Weights of a small transformer language model: MLP 768 squared leaky ReLU, a variant of Adam for these matrices.
Each number is 500 + 25 x the weight over its row's rms, rounded and kept within 0 to 999. Layers, rows and columns count from 0. Numbers have three digits each. The size before them is the row's rms in percent of the matrix's.

# up: layer 4 MLP up, 768x160, rms 0.101, rows 252-294, columns 0-159
# down: layer 4 MLP down (transposed), 768x160, rms 0.0819, rows 252-293, columns 0-159
up252 097:500472531517518478500501500500563515444502446533536479501506526499483467481513487535487549435513471515519495522486434528485512515494520487452574507478489517466501500542476517510465537513515476508528464535496504493491499503477551461479523522505494504467488477544494549492474481502541516508507490490504460503485481473450527505500512503505474461504524545531508479513486517511501495483468509514504498498501528473516499488483459494521532486520538522523533494497492495485499495546460478
down252 094:489493530490553452464474502495479536506427519498517513501484508466508462519435482489516500542475460499551473441513491471485490518509490522469516493516508497532541516454489481506476496512499483509523548474456498477537501484512550513527463497514532505473532470482518489485501511504469465498478526457494494497494499490483521475512464526492527530483516487497506515478537471509455497526478507461472549492530500493532511519524539510491483486476507492478490537548512515510482529506505453
up253 103:514510508474492475491517456476475489493464502496470486515505496492473463485485518488463519464455553477508497480487465508471500522508484525529499513457494477491524502442471506511498481495503494508460502536530549503513540501456493507478522519501495461532520514506512464477548458521493509542516523522516468534490479527522535504505438487486467527519489480500476492498459509484516493500509423476479474469535543490500482479504537531553505473474493519470519489501474528479483459525543476
down253 100:495523477460506567509497513534513486516521529492549525507512478489515483490493492515468526498541493505522516486515492559507496508485526496449479483522519531461496490459525529487513502526524520461516515531476502509509496532513536520499494511506509484487470483468517510492486509468486497491503501463482523488542464477531444495496499506534525504492482538517479483468541564507466562486485485509440467512477515486495490531444495471497437499496482535518467478485440506502514484469531495
up254 090:507505477478513493490552499502487461448516501470503495488529495471492472505517538538481462456476539506525491472465480487518492527500507513483510488483485496507481523472513510508486539481535494505554505473506540514507483550491500480518489475497473504447517476481483484527474485538547496485496498525526492448528539472475511517501542480515450453522491561528482512514475438450530470491529444472492494499480507494499475489548520493473518535532472519483536467503514489485489492511509500
down254 093:485521528496518453513482475487532516469551438496503504455503481507502494477518489521505404490497525563525522529525488507471477489502508486518504487497463483524490493536489489466500477543517492513479519507518522510509514486529498534461455548487454527501491502489496492462478533513526451493499490465463516469533503515534487493517555485500456533505533517488501519456543493555516494497530507503512515479478478511469539494482491503490516511476531477488492469506517477493484512495514546
up255 099:529548506480489499448486492454511460512425488496507452508482503500495459533535470487520497506499501483505492486508487505469498485488489494519551520486503468485482467514489542495511509460467507527521523502459465511497467508500455468535514451464498475497508477526484523481485517472456490513455481505530552491515474509499517460539509496456481520521495486496521517467507479463476463507507486489489471507532493546455504524479469503485466483500518523547540516471511523483532508484452478
down255 103:471530505539534516493482493488501492513511543520483507507490483550504559511494478534515471533501494489469421495480540500499506480484504486475531494494497459459499450477463503533497498486488512505494477514463466466502513441516448549498506509494500499495525435483491515496505491514532499496517455529491449458502517519487503504475549485484501514517484474465464468486528488479501505479495536520519492507475456482474502474539503523462518465489488486524455526502499479460471523468516524
up256 100:561505508477490529500495480539475572494471534460527491490471502504490455492502509516488502448522449484511487496476452513549511459495494470516503502508508480463459508507494499487479522500480538457495482513524512512526479526515497492490493539542500456489551496513506513487473483492477527522475482502508475491519535478470495505496527520509443543535540485472464491497532553459506475528540486489468513458517496477494502512470522502462501509500519542508487505494497523562490534497475481
down256 099:488493530525488516465472514475484517488447500502491503549479520488485484488480497484416502458487496534526534521526453546523515481503499531473537487505498511477463510449493484498521484498491464439465522516526506493506536501502496531505534506547526548522509480502510506499518511571489518503489518512487474549493506455496497535480503490468506470536511483506518498502478495498477460546507476472514488469512458509488563496486504482517492499490490504525451504516551477495515504539526518
up257 115:476482446533503523496494502511508545453549462454512504461498473529509528468481497486515563522503533523497487504533488479521475516490508505536491485500503499467501480499514551480487544539485499506512502534485492495471464492478503485510531472537493496506485498498499551479502531512443468537533487518478517508500492511516469433472511504542465481502501478498507504478516475479552531501476487533494492499519555475543473491500510501530497474445515517492534504535493482487497537561512500
down257 110:483484462492486520499516476505501517491519429495443513500514506469481481500514492471520500484539520519487502450543546498582500511490494463485534503548475499494511489530482455525529528499464521500479509507514488528494506476497505448504492514474492493482505506500495477522447522510481501466491491443505454512493524517511536528491455510464485523531542495500505454511525501474516504535527469487468497508533487461464528477475521477535498515567487500536509506490503553479491507502488495
up258 097:525494475511536551496484501499490535478545499481519502485460449503473489485515490457512509503533514482512493465466503536489499504486473480464476499529519486501511526438475533503482500448520551516488482474496477534529515526509510516516539440488525513552508520525496462492518481498477522481525451546490499467486491493523509453531508521485454455480525469509470506516514471462494488499490477527484516525492501509493475478526505509524489486475526503456556517502535552495459527501473516
down258 099:521537482540498451475459462463494457463482503543485491505484472537521533516493516486487515515497510502528496539489492512509489548504560487486508517524514482538492528494463493494530508480467554538500515483456492501512494534523520461530491514472534511535480524525537489439520516501509494499512479528506480437492461509520501468510518521532505536524507476487501493522536519475533535524517497490525522503474473499484523488497467495465496478471499497527449479510504428531476499526502507
up259 102:519489486482489533517481488484527501491503471524452501506510491540454497498471496502538519463504486506488505475489463506484476474489495452512481438496492458446479530487485523502528532534528500459485525541483518520493468524461486515496440466530447500481448508521498467486516548495523510504505505563542509511582509511515503489471509511539496507512495508505507537493503504517512460488468475512479527507519508503475448528470489508533530513483527483475541508475484507519486482488495534
down259 104:506490498516491443533492482498535526475526533493513487558477559524469525496503495484524481560446526442523500473499452497505514537470521484535505496484455490452537491515488531511481472480460499529543501541486531531498476538502519529526491535513513523492501471504469491532486511526538498513523501507495475482498504528499498494527454539485477498529517469505499524527507512475527495509509509524514486517485499481548472524561538514501484520511485474509523477506504548504546525516506501
up260 097:518437499495463501502477522541465488475512509511484533483449500530547497506494510513483528514486490510532415550490480497463467549517516493494522447520505521475490487488520505496501470518547512476458500468492495492538492497499475531516461528525482516482503491522520511505505496493461497483492542527498523501465480485485455492507465533483501487454474470505506528476506465491492492501499475485469502496493526496578487505461495462519492486503523514530446505466487509521496497522448545
down260 098:513512458475505536493512477462511481513486495424496504492481463465450505523530523484530518472528522480527470537506526501480488509499483416465492465502462496546508511506512494458572522490496504462468490490524468526537486467481518522481535509490549488492512543507505494509532463498489521574511488489485460543494521516509473517538505490500476499487480480533461514455488513495483498456482482506481481513510462476505520486500506501492506482490491470494515534512499480473503479485478493
up261 097:476462498528501470503548506507507483502530504494500516503472464515447472485516512504520501485517479478473497571494491527497496538486499475508484523495478492516519507444550530549513548509483496494506531498483499488519515492457496471497547533478480542489494498476486521507512531516533440454558500502488509493472508506503521527467479508534447508540528521471482510505496543434488504519505474507500485495506510501547489552513532522501488517487505492482531559539537466483508506495481475
down261 099:481505507458476489527503480520495511507524482512473521506499532505552506547496511481486509546521532482533503504555481478492481491518485539466509468473508476533503535480513496545519511515506511470481509482513547522502481484496490528530505564488476507510549500497528552508473526527497490486426495463503513499502464518498509476510546530486521496488471423471494526449514487464519475505543532454508496489497503521515480466530487499501490489494504476490503479478430486511496547490499516
up262 095:505514499513470512504491500523479517481532506520494539542509506515526520484521514528447485528489498467503504449523478512513501476576537533501436494516454512445489514512512479507510500542483516509502557486451524474481493541524479532477503514537486538490500520483537524461498512503494516524487461503505505523478492491494491478493508541460493486536520543508453474485523496517495527458520504507504501518508561514511549503549472533498492543495538512477510492553503485500481527485498511
down262 096:531520507510492489492473514486522517499525516515510558499503515378526509495472461479495505529494479514470502483478497504472502464545519489490537529529470508563461517491525484495503521501505478484527471486495474524493506474500489472483514482477493509529493491501471478491510503516491462485529451521482514473521522486529547493421473513509503528510489497457521466500514472452477468524493524507464476499503497505531473511554502510510482526459523538498505505526538510497496480512512530
up263 104:491504512488488494481482538516523506497505465539507509471520545492505501537487504503548551486486421494490471483507506422480449474456510522483492504523490458525491526499519511549487490464501487489537528463538518496500495536482514530499505519490466513459526501491490469517462500518499468554499488522512520473489506474536536503477513524479494521475518489483476512515514496545483498540518514508490519501504522501474518533475560522504474501480464495481488481539490473496463461552490543
down263 101:545477512526479502506496504502478519510473489479490564505531527448486488470532477489502478449483498527502495502465479531476496522506483519499503495542462515453478502496481507505465474489488497507451511523502478494549483438500479458502496529504491520536500538496517497475485515483522506501490524534503534516507468502475478497547509508462460522469464456495449465519551466488534511533524469500468447482521510460483461545501487502503482507460495493481512486479480518483554474515504478
up264 111:480479508563517488497550501493469508503489493448511477525481472553511480434500525485503529516492516464510518484467499481483512506503511500471495534492497505438514499428500508444514523512453504506534480526504486486500445510549498503499520547512499475506465518494517507515507459492512467466540465494484498488505509517488469483485507530478455505507473493495522473509490483463497493515534449535491463498509493500475500468498535523520521457518504544538470502480494507517496542494520558
down264 104:488510534517495459522493492482469512507506500470518530495513452468509512486451542492513514503462528459490478479544492536498450510469465483526495552471472490507500540506479493503498525512485543521499494443501520503458575465514517501500507485497487460498526511479499540533474512485501508495486519544552489508502498502480502486539510492484493466525496457508494521494519498502502554428530457527500458506497542512531488513504477512554522496496529509510505438494495480510507513469512509
up265 101:485478498450491444488492514476494489493468535518497437487479494484431549495482503494491551476494483494480489511550529495484521516470497533483501502492491467497515561525470490500528510503503479504504534472474513476475483539503495528508519538513487489441509569505508487520505469468521490503515508501543495450487539488476476487502515537501516480481519512514449520495489509490530463491481552494497519441531489489486538476507483541479483486500515522475489490468489520524510461481514458
down265 102:518490503489477494493497492507493481449507512496483491502512527505430529504506489509504560522489459496512512526457490528552503459481503531506498503489466485487541505520507524426568469462495499482520487510485509500491481510538489526493515478489500470478525499504453494453501472421499488481509509470520533433481458508489535473498514503525515494506500489522480544481489502513508436498479517475486515505485515466527496493478470443498544480501514505504476504455498465505503474521496517
up266 085:529441508477500534473500509523494553485484488529490537476526477526467554497469506493490554485462538476495482484517508492444504423483491527502471467508515519497516515532497547485543501495516521504446489470535479540491472478504536495490514500501472496504518505474488471530482506483503504528498520510520524482467514519508540536482494488517488475505498488480512516505464484446480498536494511477512474485471543467487520468504483488506475529516516462509555494513496494479441533496538532
down266 090:456524494491549539521548493486463490482533517474510463486526522505494518519504484525519489506522510532495498496508496465563500465504528498549483478526497523493505514489497521537474485566503535546511486529505496495493501521546475491510495497518498477531514518460511509533495517525514554495505543537491485530520492515529454481476495495522475529500528500523527458503531493520506511476505500484564524486449484431504488471518481514485500524538526468499520512464496478547528537519498478
up267 100:510507479541487558469506437493511547476541489490503496491523501571471534466484499457471460497547516507486506514526499500501472495469491507499502478488497444513509470537500540528514549505498504533533535472499481495453517552475538481477455519528500501495502527510486458484464524496516507525552488513483514526513504500487509450485493521499527478495559492514512497474523491502502529491512485509485465461500497537459494519481475492439522520513526493496522520516534501487507497496492532
down267 101:484521553495512507548543502485471485470496524476511481547484497494527505511503461496542471516520507499513485542502503484491474497454493493514485508579520459515528472500481478498437497496470502511543495502526459525490487493535510483496564470458547537506495491496466502522505488537457507518514510522533515559468524492496479506483504472488509480533506506526499483503515443485484510523500522490463490528492507495525535522559516527494513526467474494514482468454521488499520500454484491
up268 106:488504524510507495514522496482480515444538489503461515503474447596490528513495490460506513512517507480513509481508476522508506484518490473531498524481530489511470468449508490475452492481498498474478523508511513506505484452478444459483525465515464498495508513482518485456502466507512478506517500551522474465466478519462514497520477482522461510514519504479493512478499561467496510483518541560478487510490507512528514531518482456497520495489480513528521494502503531464507500553453539
down268 104:483537490492503462522451506534507488494506484517492482512494491471517514534465516501550475529494497474481492472563504504489508559512550504473523519502466518449530487506478468500456476493481526525489466475451489511537501418478475508481529497475502475480475499507486489495500490496491498510473502512529478487466511486507500511526511500477522468472476494478470456471524504461510508461457489469467514569519537515494519491531491510493501475495474474491485550561493477500457494477517489
up269 094:563485500537486540527527490530540506492488513501486504512474523494506514504528553468541525498450497482526502512489491498512504452510527501472466509501511519461483495494504489506456484481539516504501472519512536473509477510487518547534460480477459455473508468503498525474485501534505500504575547503476510485523476551495469495539506498469476517474516489528476472495502515529487522481508499510490512516516516496487506482500496483447549501457483507459541521515550553500526462508475473
down269 092:492500508506521507496505540521491495514493469479462449473547477522501506529502551487459504502507472523511541495470478511542510482483464443493461487505479508505483511482481557515544500506495506477493534491500483456518521498491520521502513522485541520478515466468537542505516551475498509518442510492451494481517502491508476469487460489474479491512522536513507461456472489509513498573458497510481521457481519493490502499499511526491483493524489468477495532449485501484522430499492472
up270 101:526518557543521528508529518451509457480497529467483499518492470442525497519462478460501544517513452468521487461461498488519484465525509514530526489513494483494495470528466510481508484527467499531504466497495515503520502527513499491506501485569525501463465480500500525513484455520504557487490509450511534540491530478495475502480496482516505500490496510499508537570492514482474481522489494488471526494546519539487496502516479554521484507474522520484488486508533526528503492507556506
down270 102:511485485485513507494502477483479497476516517478477497483461484509511523469468530569481508507524524482505491483534505559514460474489532492510516492435498471500503494465541544525487504473506516519474480509461536515548532469474505495484484511480521473470464425488464424560492500498501539509478508514520528497506470522482513485480534503476509513517511482507493516501499460461490475465538449483524514511510461485531501510536559518488489493502491502486498525518495509481472486523522493
up271 089:495447503478503501470497523490481502481498476532546487541508513508471476497505475466551531504477518466471463531498487417474467492506474520532495439487505498503486495482563483533473492533453504515503453497503436504526475515527488529517479466503502527495512518499545509553491500520508516458451454495487481514508515489492461473496501510459443525476519493479487496502524513470483513483505500510495521498470479497525464532517505501477501488457461512487487515531493503510488473518525525
down271 085:544538452517522504493494491541513485473458511534533559499496489526505553499487469513502485504491494528508484522542412487477466512516527527508492486467492490505517516524477477474542509489501489526521541486540519513528516508501492506561455492515493506491494550490534501494484475460512509501513538529510501479503524497508499436532534495479504509498504502512513530475567467499494523499510458492517491545493504445542467503499487447478496513516519470519480486486507514480489490474508481
up272 100:523487527527452451470466524523506511495490504512459496496525521490503534474471484508527489522474475490540509499510511495487480496524499513539492493508501523472516513499510506509460522525505579553489520511528494475458485495509470521533536456546487506521497515511541513507511509451497504508465484474490509447489465484489456489507477496476524509484535552503499462501523530477487477504468485513507449513507493488503517494507490493501475455579489547475484463526509520490538509549456492
down272 097:469500475483499519501476529460495524504525473489502479490466510490475539503460489542462475542486478508487465480449470465513497511529494491495508505515489513506473506449496518499481493479508470520459513505520499502528542480520547533453531529503506547519500503500498443503494520473586501511525504518501498492521531461544490427498557502461484522456545488527522485494485477526501502522532466481504520520508530502474506476478483516529496466477522511490530492489484485508542525487488506
up273 104:487476479498489507446466532482480560494478518476507478466528487523511495503487501499472500495526462515533496506468503491496513462508482489510509478508532506479464510446469476450507548495520524578494516507498487499520515491531492491514494494499468531470509540523519503519460509528475503504493469520498492463488508444439460550532493529505487459506492484491482515523487493450529512515512472500498496534502468467518503537517454491495484539563489543497482503532553498507479473507504522
down273 099:508511507506501468475488520484515463503536519523536484493454435507483516483475533515501489522465516568524512539505521528545492479499503456523509504521524521478523511551489504467491490455512499502514499531478478507458496511493547531482469499485471479474489533502484552526511496541491487476504506519531506469476543467514521525476476495499454519531523504511501489472533477488489510526476521487516579551486516449534512505515468498542504487497535513520503540462469501512489492511509514
up274 093:523484504523529536495536483476536510473472520474493480522487544494485456458501521463524485543532483470496499478519496495517510523493512514490506490467476500494529494480448483533512516540489496517496482475481481499461521504474510538527472520578512493491498526497486492504489497526491464518499538501480501521471493546525510498449484511524478495503504511546528567522502432464494494492496533481510537504518562495513494501535550494459497489440532510494484526500545490483487471486526493
down274 097:499508520487509518502499511504477506491487482487545482489450472465551498497483535532495478516485480523502470526516510479500489488537495485506504528530479479499506507487493524494483501508473472493511493468475516533524507518476501475485522450522509508486482521487479583488485499463459548510537474565498538456516488492510488444485522493499472502497490514475495511472515503526458525458506514503509549497460533489503480535479499491477481435467513498548488501463437452491485530511455526
up275 096:472487428502483500463485485511498475455519458464533490493523495459474505477503558445501495482491529519483464502501521491496489496545523484488470512542515441454522471489560488488533491515484548475504487526514495509484502495501491487456514512502485519483495512499506524485483554521516493508477513518494480517544519528463522507507482538498537468484521498512451484503476531524496515505463489508492557482534499505500532428525507511523505463491476474537492528474486524515500508523489534
down275 101:508460482466507480533508499466525503517477496497511458508479493465520474497549499511460492541495474528492511484526501457528520519447495531532465544511500511455500490470524511519463502508510495570505527525544500501501449488484451489495560499514462551498524483489481498485482505465495516532503539566487512498496472494489496489515495484500456469488554504505503508478515454476490485512500528501496488505528493455486511489495526547513437538488520475506505508522488518527517533493519531
up276 094:547451476487465516473474462511514495490499481493506465464483508503478520517498483503464513507470514494490455512498548462521493501551540539435516464536501472553492553529539526496538506480487500498499488521489493513491462477439495471511489495535484488464510500493520523519501506477494483516461538499525542496524485493527467528492498502523521459508488507513529523502434532482505501548520464494508443516485477501493488513538507495474502517486492524491522489488506448492507478482456489
down276 096:486519492512575521486519512503482487460463506486491476488481533473493483494466486506556499524469500504516496471496519440497512528498489529506500503482498550499480510488489443466494490506519493465461497481524460463494539507520499550461510513471485422486471510473485457463480549547488509495509509472514480515482519475502513484509516493500471528489537542465501476490500467510483543499503502509500563462501514480471542483482516521479490523514524497494478530519500494556522507504488537
up277 103:513468479484515494492516508479545508518555477496481463524500473501485477478506493498497492533511552496541504502479471499491501492493502476474536499495522482509493483495498497488446487486507449497485563477495499481501493513494536474459475539453519521541527540492515464499521503488528467516495455492475487484485517491521419510485500502514439471522524515509499509463485547494514500481451508513489490475480525509500485507571525495503489530483551491485509542538528499543472493540507454
down277 101:506466503538511481496474508485485481475449533486523508492475527469562482518506470498547536455514488480491461509481524495493434538492553495520528501528482496482498508509501502517471528447479475522469448495522515450507498514520537499492497509530518479482462538514527480512529485463443495485501476543509537486491481525532476494486517476533537527531475553478492491477515519493524467474476504459522514500506532526514489476503458476454506499495478493485511501497502495531505500491530544
up278 101:494493481517473499498517497514451511489474460482506477529511520492481515502512492459500528543500520460517501545516467533498476485491455541550469501488486551513512478497436498509480523549487515527501488503479532488505491507497515498487506508509462522497504520497544528529531496505523472502477483471522547435516515516538496513490489454500510523537547516540487491543523552532535512514496529445489497481529561516503526460489485510502492470500484531496445508525499516479496525501534486
down278 103:480518495513494489493475494512488502475475474539529497494542510500504538507513547452488451537493510486513496496481532487480505506496447485522500534523453476522495482499523482499521492526498515497476488490436463505485489453542468523516486497477471545510473516523444493505529428495481443524515455464491514491495452501529506494515477516485499521516525456509566510481499543481529453496517534480514536510461514496459491499464513461482531507505479498516486506489530528492494498473488484
up279 109:485503498526515492500524478494482464490494493517492478505526479507548484478502450537536468497457469477501505486500502505494499485501473517463499535477461483455534511539511534537416464512510478478482432522475488482523488498519517538503500484471497447456500522496494509524473503513493536469504515512518493503506452472476499496496467552537507493509508480498438519525503526537498522521454492501511467506506541536520470469512489518519499516521540514530494511494505481508507533547539464
down279 105:488501497518503462494493479528500469456461533528478473497518499485499510506514501474485500468504474578512509507533463458502510497507463485450509456525534493487504553499532522535513466515478516468491502482491507478463470481522541491510506479513458499522555458494495529488469477541455461503521477520513482478493524511506517495472450513505515531484502496504452522518533496514472471467488504498556507494456556438506493490501500520491487519519498445507473490507480498540512533493511485
up280 102:489492534508488476475508499533483508520506513524520489509504491549483469487525505518514486514549426482492512528530516477495501487533512504525495508493537510502537526507537500500526524499495514512482487490467542502472518496485479466476456532534541516525489481521570492477488499530541458505498526477524505514553446476499517510441529497487491519499516533483490527501540487495495542491474537535531460492540562505489459504466497498523496486495543554467494499510553510492517494506499496
down280 105:488496496482536501507518496473465481485511502500485454558466505487493513506477475445499491513522531478475507531501489476523556517517449485486468502549530519517503495547506488456490492502511507477479504484500575480481547544519481467493500473564517471472536507477487493531521480534520510496502511520528487511491517478519516503476487538499530467482495541505474526472479514498494542516479544565492461498525468488453550484468508495516510500527532504498469483488514460510495506504474499
up281 105:530501450519485455444515470466497492453491472471515518533501520498482493497468498500481433486452507493456522486527488504460517505536474481482492481461478516515472498499499525511517473463493522467484496498531500488491488477481481510530491478546505497539468486515521500492518469475475507480495482480520526481538473503477472536548462498493515461498498500520516553514508487461479482500464445504515461487485479515511488527468496527452481524521479478516462520483519511561449495484506533
down281 100:513504470482527526525479486477464481518472475476495529537539506514519537497505487467510504489473481500503517471500476428474493497515522492470533493498540535500489516492504507472470512450516513470487483514497506549441461511515483529524500498511428498525499519463520493526524479541524516475456456465547464519495489477462512501519484500497478507494504488484506450472516475521516487472491484508562503463532470516493551484531502508521530492518478502529505550475496493524547513492526486
up282 102:503494536484511511508496488503499528481452472526509491514530526524511571498497495513477527510501483484474509518523453509520470488484510500522486489496547505497533516528468493508523522501503502499520484469477485486513493481493487554483489478511463506442474476498509486522520498537526520505499529557492502504499473490513573466521487516488471548514563546496456472475509498532566515514482474495472518498514519504503498477496466458504477465448482507520519456539562499516513467498469505
down282 097:516494462539492541503465467532491521499469524463504560492513512452521501505530530485481501512507515458533485491501529462477490519473512503526475529498514536484506519476530498505490498496483465451509509509473488492486495490530528522474469464529487491464486542494486480544502494527506506476490531481538483468522518542522505524437497511507508518489580524491530482490516524516447533487534492485554466522509546530454482485485505519462516493452516473491490509489468505514494496477493531
up283 097:523513512560484478522551489494511506514543503538541458504459532499533488505458506489532514506549502510493470512537491496551503439508505475513512526433439487438491499507500476504511492510503515510521517509523530510488519539518493506478505481514497453456467472508501497501483499515501517488538501533480497500551525485461495465515531493536485523502535515507503474514485514478547455507499501475474486480520544466509478504566523495469519500513505461514498523499522498534509530495482506
down283 099:524482508526453507517495525509518493462501442544461498483491495542475483542506461501537494490504486523515515488483501518526487512474516423475500495528434524489493456477485480534493492499485549462432494480495474483476467509486476555484528501526529469516508493493564490501484473478531495457493488494532480496508520510542527488513499510515507505488457451475491483511479532519492459524524504482512499490511483498464502518489445462483525496525466515503489512514504466513480494520516464
up284 106:513488516484510514491518514517533531525473511558519499471456501486496468488466530519510458512491491493487493491549487480449504475499486490538506524533489503504490523509470517502514525512487507524491535504489482492528521507534504502472519439475487501427493515535516543491427483469484458509496519522517504494489491497494495523469514457512530490509511507544466468506487465517561490519491497545495544450515519475544483480527534497507473504496518481473556538469528498491480503457505470
down284 104:477445539528531511463523512549493470517507481516485482518541480509505470485534514530528461526458473521543511501511539486553545487517534476537500504487477538505515462514482453483492503462501510468523503481477479487497473469480517492481507462475476507498475495504470461530509506530523550507516498523499522496485524484512488467512516484464482500477517533517465480502466519541557531522511496544462486486497475495489491470519525478582490473484504514481511514514517490504509519478542488
up285 103:499517458482511481504485520486466507522497516490453498533463511491477492490495499539501579440461494520526510506505483516476539513498495497509474531501505498526543541472474480483484523532477500486512439492433502464492515496486479514544446486501483491519504536537530496499509500516541493518496486463493502454488534512502522507479506507481494515518469486503473536495455486516499502512479512480508483425518492499478503509538540530536507496438453505497489533509515492500538546504476488
down285 105:509517475492470501541516470460494476493499525516540499499486453475523499532532472518492516484461513455473430498498537501547498503476468496533492523482502521498482519491523517527528506468494518505475511512506487499502518483524490477465566495498498497486482524481455487507497492523543470459496451489466516495499485502532502503524521505500478489526473504501525506519500480498474519474533471491486504542493497480507546474453497518544481507502485483420524482526492518558483494432544538
up286 099:523478511527492490485492525469551517506511512506485494465493516512426475486514467577502496492509483508488493501523497533494484455540539461521494501529496507511488491510492511487503515481524506523470496463460462493484487479466527562469523498499493508491538544490499481507534503496521468504473477464466471501519521486508458486502511514447511462493520498489482470535509482502504508477499489508501479498517502525527519509549500528486528492501466492504478473490573542473513500457429442
down286 099:544490529489494527447515518525536492517521511485457510511513521563494482498480474505510520497510552486479467481513507506494495542486514543457526517519489492494530528471500532493470518497479520501561485518559544488479532520500496503452500485515491489513474502469441482531505525532510491485489506536518489508530517503522532495468552483517514500492522472491470514577473463548459522520505493493533478513530543538507491512493480511480549549478512477514521498499493501496481490480507503
up287 098:461453444540508499498512523525515494498508490527477449516475520558511471523477499493461471530523442513462466489485519482422501511548485490470568501512510525506487514463535466519518471485490512501502529489497479486499489535533508456514489484506507493506523488495534488454509497495499499507511525511501507498502483501501529480503486451496479496522516529465492506506465480517486500469525507481480571489558500492517491452514444525485501498458502492502512536482507532512541485513505525
down287 100:469518526541472471484509497479507486510480505495535511506506467484520492525478473519513461474498484501532483542516478526503447503519504505486505478522510480512560504438480498479502484512501478439545501492497475536516453471550497476470531492508511518522502502497516528508509512491475469428485456462502512499521509512503488518525502469531537497500459507498504537463509515488532479489539479510506501521496510454471505480473506547507481535587491508506478497498500480552515525467514466
up288 111:512501473518495463488488479510524508466475518482476518508518459503534493466487554474498455522470520478491488495499527485454516513523488492468499519515478525493491477466552487452541496540461510478511492487493504483504447499493512517464478524532515458441474527485510493516480507477524447521511514464514486524534473470479493476441471533479477527522561500485480521521528522508483501461504488506515532485500544515486492513477515499491530490532541502499485562497502508529551483480521468
down288 108:509484487490512459527476509507494540480496511489533512525486525491495485516548478454478496481465517498515542512472465509480481497472468537522508489441504491536518546511475539507473502524540475526546487512473492485472457457517556449530499529516492519523520506485465508482497526505463496473502499511464467467507477508495489491469509485503464493501516490481516501489475445514477488492507474505519502454549513523533521464484475525492515520525510475495469493508509490545470544493422466
up289 096:503470514505521496485486521549516482482474506476506537499517514477514523460457464496539447526496497490466491497472506528521499471487492486500533501505501481487538554496510509549501489537504507483531511497526479487525454488457476479509513502524540534475540497505517466492512503504508506524534522474530542507519463496512490498513459470475496516496476552493502508582496453503543480459479510492482547489525530568497515508507478508530492504530445507484494483527473523455462494499508482
down289 098:491521487500487495494457494507497511493495530535491492476461522479533475468482500515536490505447538479560472516500498473458493499483473480524455498515488503509521536524483464549520513457472506517471505497505518426498504538527478465504490484532542492497497477490538514563507479496495475511492499512480484540520485472459503475520505505459476477442481481505531529521519455521509503497533508506536502508516515482412513501495500512499508499482508483475509456491507476565471504504498496
up290 090:497496487504500495501516494543515531504532447466499541533480525520494504501508444487533523566524515500448492490497503490525495508447506513516486507498507466489465517485530478513496459475491484508540515511503437472483493486439507470518486466502502464484517494495505492497483520499453518465554495507509486497475525537495511513504540478532559514498500522488513516521493473469505480517483515481467447490547519487510502471508482492553515490534464502473562483544502486519451493531504500
down290 091:490459508494523507473510503493521500512469486538470497507523495495495470485507534483503469515505508492558492480548504484459530537539450458482564476487493535499501467466482504498507479497538494485480537501550491509509487518485525524515530505508488513538491488550515522528502485550525504488502459440492487537501521415472503547494485503515480460497497465518489483472470516496512494553503530458513447504513470514483515498467517492498454507519483518474489505486513528500507494546507509
up291 100:511505494545493524500469494503497501503445523511497541494490493483488532499512507515540499528460522506544450515489535492497480532497592467510473507478475520466490519496501462473441485441487469507528501520498501473517525481474505497497508526483531526486478504508513496506471542525486481515555469524513499447474500460484528495516469518488490498490471490513519453544487507485498493539503480505493533479503499512529514432509478495525478512495485492488484538483518460523571514506527509
down291 097:511489500509513518511524465503487513494497530517490512511469464496537466498479501509516460467517559507512553484530501491495519504527436498538503482540525522444495526527489511526532447503492514468445485518488528505503497516474503444504476516531476531510560536517488525500494468478498522537473501494488499495502479540441535479484520495468491473485516467491489541490500531518506539496483516502536481501533478496465515484440510488521485518471510512518525499539553519496516478522459514
up292 099:467480452512524496494536482533489482496460514533477496509477493500520495461514472514565538489500502480508489515532516482504486447497524481546498496473477474475478515535511566526486501485472490499509495517439490485512479485476498507439518518507504479497539486486474484497483525461501488491580500520511510469463491500529492529487469529500524522514530540542489534497506490470509491504499496489504511479492493499534450447500500505523501527496505494476526508484499442552510551498555505
down292 091:486480495544586523506535508551486449482493490497488530531517493505505511456441484496518529496539524606512529503494504503507498438480475496493536479466499489462513512528460512467509525514515482488455495508530462519491500483484490481510511499513510507500511504518480512489460487464506498562480504516475498506476548482495519511481483495488524508502533493519505487517495541517520503522493493515563531485468515501480482439504485514492486509484490463488543497485515510517505510477519508
up293 099:483546500526513509486520505506461500489449531541459514503551489480509491473507505476478491425498477497526490468486511524525479524482524501483486492515511474465496542496498523478535525507528481495473478485456475513487510507545490519513518502457535454497492506523477530530507459543503527476530512464463487488499500473497504501489452533491489452497480477514491508464478488460528487511498536510488488524504480534509465467502529511519489474513459536517507514567458496488460509568506498
down293 100:484519513490475514482516500498510473500440527542513469511507497515530450518514534482460464507493521540464523500486511500496517488499495437534462522512510500476529504447466499486500489479501500486480549528493497532500518468486524516412523472436459489487487454478502482506494488507484514491530512516523487477484554457498500521486493489519505479519485486494494512469501510461483492541487504519492510593482488448490496533496532508530491506516468528514484519508501523461492516521512504
up294 098:481516469472486540455488525488519512478486504496500493538535522499472490493509467517508515512467497508529506490522532530487471552473511480471545467499494498539492521506518561448508558468520514534499526498483484501489512524522528500542479470530516490531476554485514530475483536511476470499509525489495535489541492511500421480485501517463496504496479554506520466517503529468479493479501486458479444510503535490533513482452490487488532502517500488470493476467446512503500518487484492